config = dict(
    n_layer=26,
    d_model=192,
    n_head=4,
    n_kv_head=4,
    head_dim=32,
    d_mlp=768,
    vocab_size=1422,
    activation='gelu',
    norm='layernorm',
    norm_place='pre',
    norm_eps=1e-05,
    positions='rope',
    rope_base=10000.0,
    rope_fraction=1.0,
    qk_norm=False,
    attn_scale=0.177,
    bias='all',
    tie_embeddings=False,
    parallel_block=False,
    init='uniform',
    init_std_qkv=0.0316,
    init_std_o=0.0,
    init_std_up=0.0316,
    init_std_down=0.0,
    optimizer='soap_variant',
    lr=0.00451,
    lr_mult_up=1.43,
    beta1=0.95,
    beta2=0.99,
    lr_head=0.00872,
    grad_clip=2.0,
    warmup_steps=200,
    schedule='wsd',
    decay_fraction=0.734,
    decay_shape='cos',
    final_lr_fraction=0.0,
    batch_tokens=65536,
    seq_len=1024,
    doc_mask=False,
    train_tokens=207200000,
    steps=3162,
    dataset='wikipedia_en',
)
Each number is 200 + 20 x the weight over its row's rms, rounded and kept within 0 to 999. Layers, rows and columns count from 0. The size before them is the row's rms in percent of the matrix's.

# v: layer 7 attention value, 128x192, rms 0.08, rows 83-95, columns 128-191
# o: layer 7 attention output (transposed), 128x192, rms 0.0917, rows 83-95, columns 128-191
# q: layer 7 attention query, 128x192, rms 0.0874, rows 96-107, columns 128-191
# k: layer 7 attention key, 128x192, rms 0.09, rows 96-106, columns 128-191
v83,102,216,188,180,194,162,156,212,218,183,194,249,214,152,219,207,159,195,187,206,207,202,175,211,194,193,181,222,205,155,182,193,200,225,250,186,206,223,165,181,200,197,177,178,194,211,246,182,180,194,183,229,192,182,195,192,170,216,193,205,220,172,192,190,208
o83,101,196,219,192,211,244,223,210,203,217,204,189,200,214,154,200,218,181,219,208,166,241,218,202,208,207,206,225,197,195,263,197,181,198,229,181,159,216,204,222,207,203,205,212,241,211,193,212,239,177,237,175,172,213,212,184,190,191,184,205,171,183,210,214,193
v84,107,218,230,210,222,223,211,216,196,168,139,213,186,152,180,194,201,207,193,200,135,202,236,191,209,211,185,214,200,160,201,189,210,225,182,205,229,172,221,206,179,232,192,176,205,223,218,172,213,213,193,184,199,215,213,191,213,185,237,249,201,164,202,180,208
o84,110,186,182,212,162,193,206,200,134,213,230,229,184,213,170,229,202,190,210,174,192,236,220,219,186,193,212,190,198,160,183,226,235,218,218,237,156,205,155,208,184,194,215,187,219,190,216,194,186,156,204,223,219,214,196,212,225,210,184,226,203,210,227,176,193
v85,093,231,218,220,230,198,203,146,202,224,192,188,202,201,217,205,203,215,174,193,178,233,194,199,201,233,192,196,196,208,209,195,192,182,233,175,202,217,241,211,228,194,221,198,195,240,157,238,214,214,196,177,227,198,205,185,211,181,153,212,201,237,209,197,193
o85,097,217,162,173,182,187,201,193,204,215,220,185,204,178,194,173,218,162,206,190,215,212,188,205,205,182,236,207,216,189,204,191,202,200,178,194,207,199,189,187,192,186,228,228,203,160,192,206,206,203,203,217,219,201,196,222,190,197,220,213,180,210,205,180,218
v86,100,216,194,209,212,157,196,212,203,167,181,169,203,214,202,143,206,201,233,242,169,194,214,214,172,177,204,188,201,167,185,200,237,189,189,210,210,162,204,212,211,195,182,211,210,232,221,201,177,186,231,212,218,220,234,215,186,202,202,190,171,212,174,198,177
o86,097,196,206,196,160,182,202,187,189,199,213,219,205,193,218,180,194,214,208,177,204,201,197,202,233,242,204,182,193,185,181,173,231,230,154,213,185,195,223,206,169,259,198,210,227,191,259,228,195,216,201,217,194,185,205,215,189,205,182,181,222,194,197,212,198
v87,106,187,173,193,202,170,186,210,181,182,206,163,193,151,206,196,219,206,218,182,160,185,187,182,189,229,216,212,218,215,195,207,225,211,202,182,185,175,219,201,193,222,191,178,193,229,216,154,184,204,233,237,171,216,167,183,163,233,182,230,202,229,197,199,210
o87,107,202,191,212,177,189,192,227,214,218,247,210,192,218,208,189,218,214,213,213,223,198,235,172,185,183,176,154,200,232,211,233,211,185,234,210,195,199,208,190,180,172,221,221,192,201,241,194,223,191,177,168,182,202,194,204,192,196,158,158,200,220,218,237,179
v88,114,199,251,182,172,203,215,191,211,182,195,188,230,185,211,179,216,204,190,177,161,193,177,233,210,192,189,195,179,207,188,191,202,219,172,205,224,173,228,202,195,203,236,201,205,151,177,223,229,217,218,194,195,210,213,192,218,189,194,159,220,186,188,192,211
o88,115,196,188,207,173,218,175,191,185,207,198,213,179,192,185,205,179,184,245,157,182,208,188,238,201,193,201,187,205,202,189,219,188,229,222,188,189,172,200,171,210,205,198,177,190,238,192,206,213,197,219,198,191,197,235,182,181,226,179,217,145,223,210,175,200
v89,099,195,218,185,213,265,172,193,198,201,214,186,220,189,196,212,213,218,265,239,204,204,224,207,222,236,173,200,187,207,184,206,192,205,186,185,221,189,213,188,219,211,178,212,222,226,200,197,159,207,180,196,198,180,203,199,226,208,196,250,179,207,174,212,183
o89,101,213,230,204,191,198,210,217,209,223,188,201,205,208,176,190,172,191,215,185,199,191,212,170,187,215,199,171,197,198,197,223,210,198,184,195,221,187,193,203,204,189,209,137,224,142,202,195,197,174,242,196,240,234,189,189,182,174,192,213,178,190,201,189,200
v90,099,219,190,200,199,218,194,232,202,198,157,183,203,186,187,199,235,176,212,206,214,216,200,182,198,198,179,186,175,159,207,189,216,183,192,225,213,198,184,177,240,184,241,176,221,174,190,245,229,215,241,174,192,221,200,224,233,215,209,172,209,220,229,200,223
o90,094,238,153,196,200,190,194,188,185,235,213,203,177,194,200,226,180,188,218,206,196,180,166,196,196,204,234,207,236,196,195,201,193,190,165,199,210,205,215,214,162,216,173,187,182,176,214,201,197,207,190,197,197,161,220,186,207,199,186,192,181,198,200,207,192
v91,098,207,205,221,207,240,239,174,195,164,204,212,201,241,206,199,186,221,216,223,206,192,224,188,182,213,225,166,204,195,201,205,216,175,227,192,179,176,248,149,191,183,187,193,206,193,207,194,174,200,193,211,222,217,212,206,173,197,198,221,207,197,168,202,196
o91,103,238,215,189,195,220,160,211,186,189,172,243,189,218,191,193,168,172,168,169,213,201,235,200,185,215,185,164,201,203,182,208,236,219,191,214,150,205,195,211,222,184,167,191,191,229,194,205,214,207,185,204,207,210,206,212,219,193,200,173,234,180,235,217,221
v92,086,175,178,196,221,221,196,218,204,187,184,207,218,178,204,163,182,211,153,197,210,199,196,175,190,221,202,190,238,208,194,212,147,221,200,169,211,169,234,144,242,219,210,245,218,184,220,220,201,226,195,189,191,204,180,172,216,193,198,219,170,153,194,209,212
o92,090,241,193,230,197,212,178,207,221,208,158,222,176,218,209,199,194,201,196,222,195,186,203,191,223,186,189,192,213,183,204,215,221,180,180,166,135,199,189,222,217,192,184,198,215,225,204,209,191,154,210,187,182,224,191,196,242,214,204,222,181,225,188,239,185
v93,114,232,221,223,191,182,207,210,206,178,236,219,181,226,185,219,205,207,206,213,202,211,207,185,187,172,221,204,181,211,180,204,168,206,188,205,245,185,163,215,221,213,213,199,182,178,210,194,181,197,218,211,212,206,173,187,165,214,171,218,195,211,217,197,181
o93,112,183,170,205,228,240,199,197,188,205,213,202,202,198,197,202,199,180,203,244,178,191,176,182,205,233,225,192,206,236,215,167,170,203,228,190,197,187,189,200,209,173,223,199,186,198,231,166,212,200,194,194,215,200,195,196,201,226,203,209,209,232,211,190,195
v94,112,208,173,196,194,181,238,219,171,169,265,241,171,194,209,170,199,226,186,213,213,187,203,185,184,216,197,185,271,188,208,206,171,189,243,211,206,173,217,215,187,181,195,182,183,209,215,199,182,198,198,233,178,202,203,203,219,207,205,207,183,238,201,213,173
o94,108,219,186,188,225,189,172,202,183,214,183,227,215,213,207,219,176,198,199,191,206,177,224,204,219,214,205,203,196,191,184,227,197,199,218,193,209,216,203,183,232,170,165,214,224,218,161,201,201,198,186,214,176,227,199,187,188,166,186,200,221,199,208,208,203
v95,099,199,237,188,200,181,187,215,203,264,194,229,216,201,209,174,220,206,198,201,225,205,195,219,214,207,177,171,166,218,202,206,232,200,173,171,189,173,225,192,196,191,231,195,180,184,229,192,216,210,204,181,177,218,221,201,254,217,195,154,231,201,187,212,191
o95,099,202,171,192,236,188,194,166,228,214,211,173,184,226,180,219,204,215,188,226,218,195,206,203,214,199,180,181,175,192,202,201,195,194,202,231,203,227,179,170,198,197,220,190,227,215,202,194,186,192,228,231,225,195,236,187,176,205,168,225,191,176,206,176,233
q96,080,234,224,212,184,207,194,216,218,190,224,187,215,200,156,207,196,159,197,169,203,208,217,186,198,177,201,171,178,201,209,177,195,188,162,222,179,199,196,214,184,199,200,148,191,173,203,198,181,199,187,204,181,172,178,222,226,229,165,171,229,180,170,180,216
k96,093,196,210,187,183,169,156,174,210,209,203,196,225,209,236,216,200,176,181,223,200,243,186,222,195,213,207,204,183,182,201,158,187,187,201,213,202,197,212,176,233,188,174,226,163,189,215,171,245,204,148,232,189,226,190,190,181,183,182,180,190,188,218,184,207
q97,109,197,205,196,244,208,165,192,214,226,176,219,187,200,201,173,215,237,201,195,188,185,233,196,161,196,183,227,194,181,200,210,186,189,185,209,180,181,201,200,169,205,221,202,218,183,236,219,187,182,228,191,216,216,205,208,226,164,213,196,208,201,184,200,196
k97,076,203,196,189,180,173,216,184,175,188,192,199,186,200,206,217,184,174,214,218,219,173,204,176,222,198,194,167,202,207,180,198,211,232,239,215,199,205,209,213,218,179,214,188,215,214,187,205,212,212,215,166,225,170,201,207,163,242,200,169,215,224,168,215,174
q98,113,217,193,240,216,185,193,229,187,150,233,193,229,177,192,219,203,155,187,216,174,205,182,209,228,207,177,186,200,221,234,183,223,226,225,191,193,187,217,188,211,204,207,206,181,185,221,174,223,200,185,191,185,208,199,207,178,252,171,205,194,192,201,209,219
k98,091,176,216,198,186,203,182,179,222,205,165,200,208,210,205,189,197,198,203,205,190,227,196,223,200,193,200,205,183,185,206,155,206,199,194,256,207,185,191,167,222,201,222,205,178,219,234,159,201,169,205,203,219,206,168,217,206,176,220,184,205,183,186,169,207
q99,077,215,178,218,216,199,212,164,193,191,213,209,163,228,178,187,220,192,173,174,197,216,210,209,192,226,198,215,206,193,190,212,159,185,152,192,218,207,194,196,180,246,200,218,193,178,242,210,184,203,219,204,204,181,204,194,193,204,172,274,163,157,231,204,212
k99,087,224,233,227,179,224,198,177,177,180,202,169,187,165,211,195,187,183,186,213,188,208,220,217,179,194,180,183,205,206,228,198,238,249,205,189,212,202,186,202,202,179,188,183,172,195,196,175,222,174,233,216,207,255,182,218,184,226,228,203,232,204,213,216,187
q100,086,166,187,175,223,194,178,196,177,169,172,229,190,201,187,160,232,186,217,210,202,162,180,182,213,192,235,252,195,194,221,173,201,179,216,196,155,230,221,202,198,212,156,214,199,171,203,173,180,174,173,190,196,187,184,210,227,223,211,186,225,238,206,223,154
k100,086,207,169,213,220,194,172,208,215,184,197,205,207,190,228,203,182,225,236,219,218,187,213,186,171,223,177,216,208,199,196,231,193,231,212,197,241,226,186,187,215,192,220,194,180,214,183,196,174,197,237,212,195,204,190,221,227,197,204,161,216,195,192,170,218
q101,091,167,211,207,183,228,215,195,177,172,202,210,207,222,205,195,197,175,193,191,217,231,202,208,206,199,230,209,209,226,202,190,202,197,196,194,175,201,183,208,209,217,203,220,172,244,143,208,200,202,187,205,190,199,200,198,232,184,199,196,180,155,194,201,200
k101,090,190,192,222,198,199,209,226,226,170,201,173,208,177,232,199,206,225,237,179,169,243,208,197,211,177,195,185,213,190,224,149,186,202,163,201,172,188,165,202,175,191,162,195,178,190,235,195,224,187,222,201,211,218,216,196,183,205,200,212,215,208,215,185,186
q102,079,199,216,229,180,185,192,195,225,223,178,198,222,202,183,221,174,180,239,202,171,211,198,194,191,243,203,165,178,232,194,195,192,206,192,205,195,219,131,189,194,189,217,190,182,158,237,183,205,222,208,218,210,163,215,245,206,195,217,217,218,201,165,187,148
k102,080,154,171,190,187,232,215,199,197,171,208,193,187,213,210,226,187,203,188,221,230,185,178,202,215,175,200,195,221,185,204,203,210,215,199,207,167,194,224,198,218,212,197,188,227,201,194,184,173,211,216,189,215,192,195,202,163,204,222,248,208,204,203,201,190
q103,099,196,175,208,228,167,192,184,221,186,171,200,188,231,185,175,218,215,194,211,188,187,221,197,186,214,193,193,214,209,200,197,178,176,160,197,216,220,185,192,183,232,193,191,234,183,245,229,177,198,211,198,182,215,209,219,201,173,174,194,236,202,194,198,152
k103,088,213,168,221,205,203,235,220,209,183,232,222,182,176,204,197,158,220,189,204,211,215,190,168,176,211,223,210,216,190,193,227,220,202,210,171,151,219,207,222,200,184,219,184,231,167,168,220,171,224,204,171,183,187,168,219,217,219,218,210,203,220,194,211,195
q104,094,179,219,184,233,215,201,237,197,172,171,156,211,208,237,216,172,177,197,192,190,233,184,189,202,227,230,205,201,210,227,191,187,201,233,202,183,202,189,200,217,202,184,224,169,222,174,206,208,207,189,201,244,202,181,163,222,233,209,222,206,216,225,205,218
k104,101,201,169,213,197,178,226,201,183,214,223,200,188,210,185,181,184,176,220,221,178,221,161,213,201,185,201,215,178,201,208,151,210,189,191,193,226,206,199,189,187,210,175,196,190,196,222,176,179,175,193,199,203,200,218,195,186,195,218,162,227,202,198,181,166
q105,085,209,211,173,190,180,226,192,189,138,203,230,191,189,157,199,229,195,184,193,176,204,185,232,239,208,186,197,199,167,202,215,193,207,205,178,181,174,219,170,229,199,190,201,203,193,251,198,203,205,216,207,195,204,230,192,200,233,192,239,190,205,206,204,210
k105,089,193,226,229,189,207,176,186,196,195,230,177,190,211,226,209,177,218,216,201,223,195,203,215,170,186,217,231,228,207,231,210,192,208,212,221,211,234,202,193,192,211,193,189,170,204,174,191,218,219,213,204,221,219,199,213,185,211,204,160,186,190,227,187,224
q106,092,194,186,227,227,200,215,213,196,183,193,192,173,199,185,208,188,212,239,208,174,168,205,188,197,196,214,210,225,216,174,213,200,202,153,206,185,212,176,194,204,181,223,167,216,201,220,202,196,173,145,191,217,172,227,220,177,219,201,223,226,221,193,210,171
k106,094,203,249,178,163,193,187,192,210,206,201,224,202,200,235,231,189,225,209,180,168,204,235,193,219,195,231,200,207,213,171,235,193,202,192,189,185,203,178,214,223,187,200,199,217,195,199,210,214,222,194,206,162,195,191,222,192,229,185,182,185,210,214,189,182
q107,100,212,166,210,195,177,204,199,206,149,192,178,229,168,204,209,206,196,224,180,164,223,219,202,203,246,188,210,173,185,196,201,234,206,200,242,186,182,211,209,185,193,201,205,209,244,214,198,210,195,180,201,193,188,228,229,225,248,196,245,199,236,208,204,177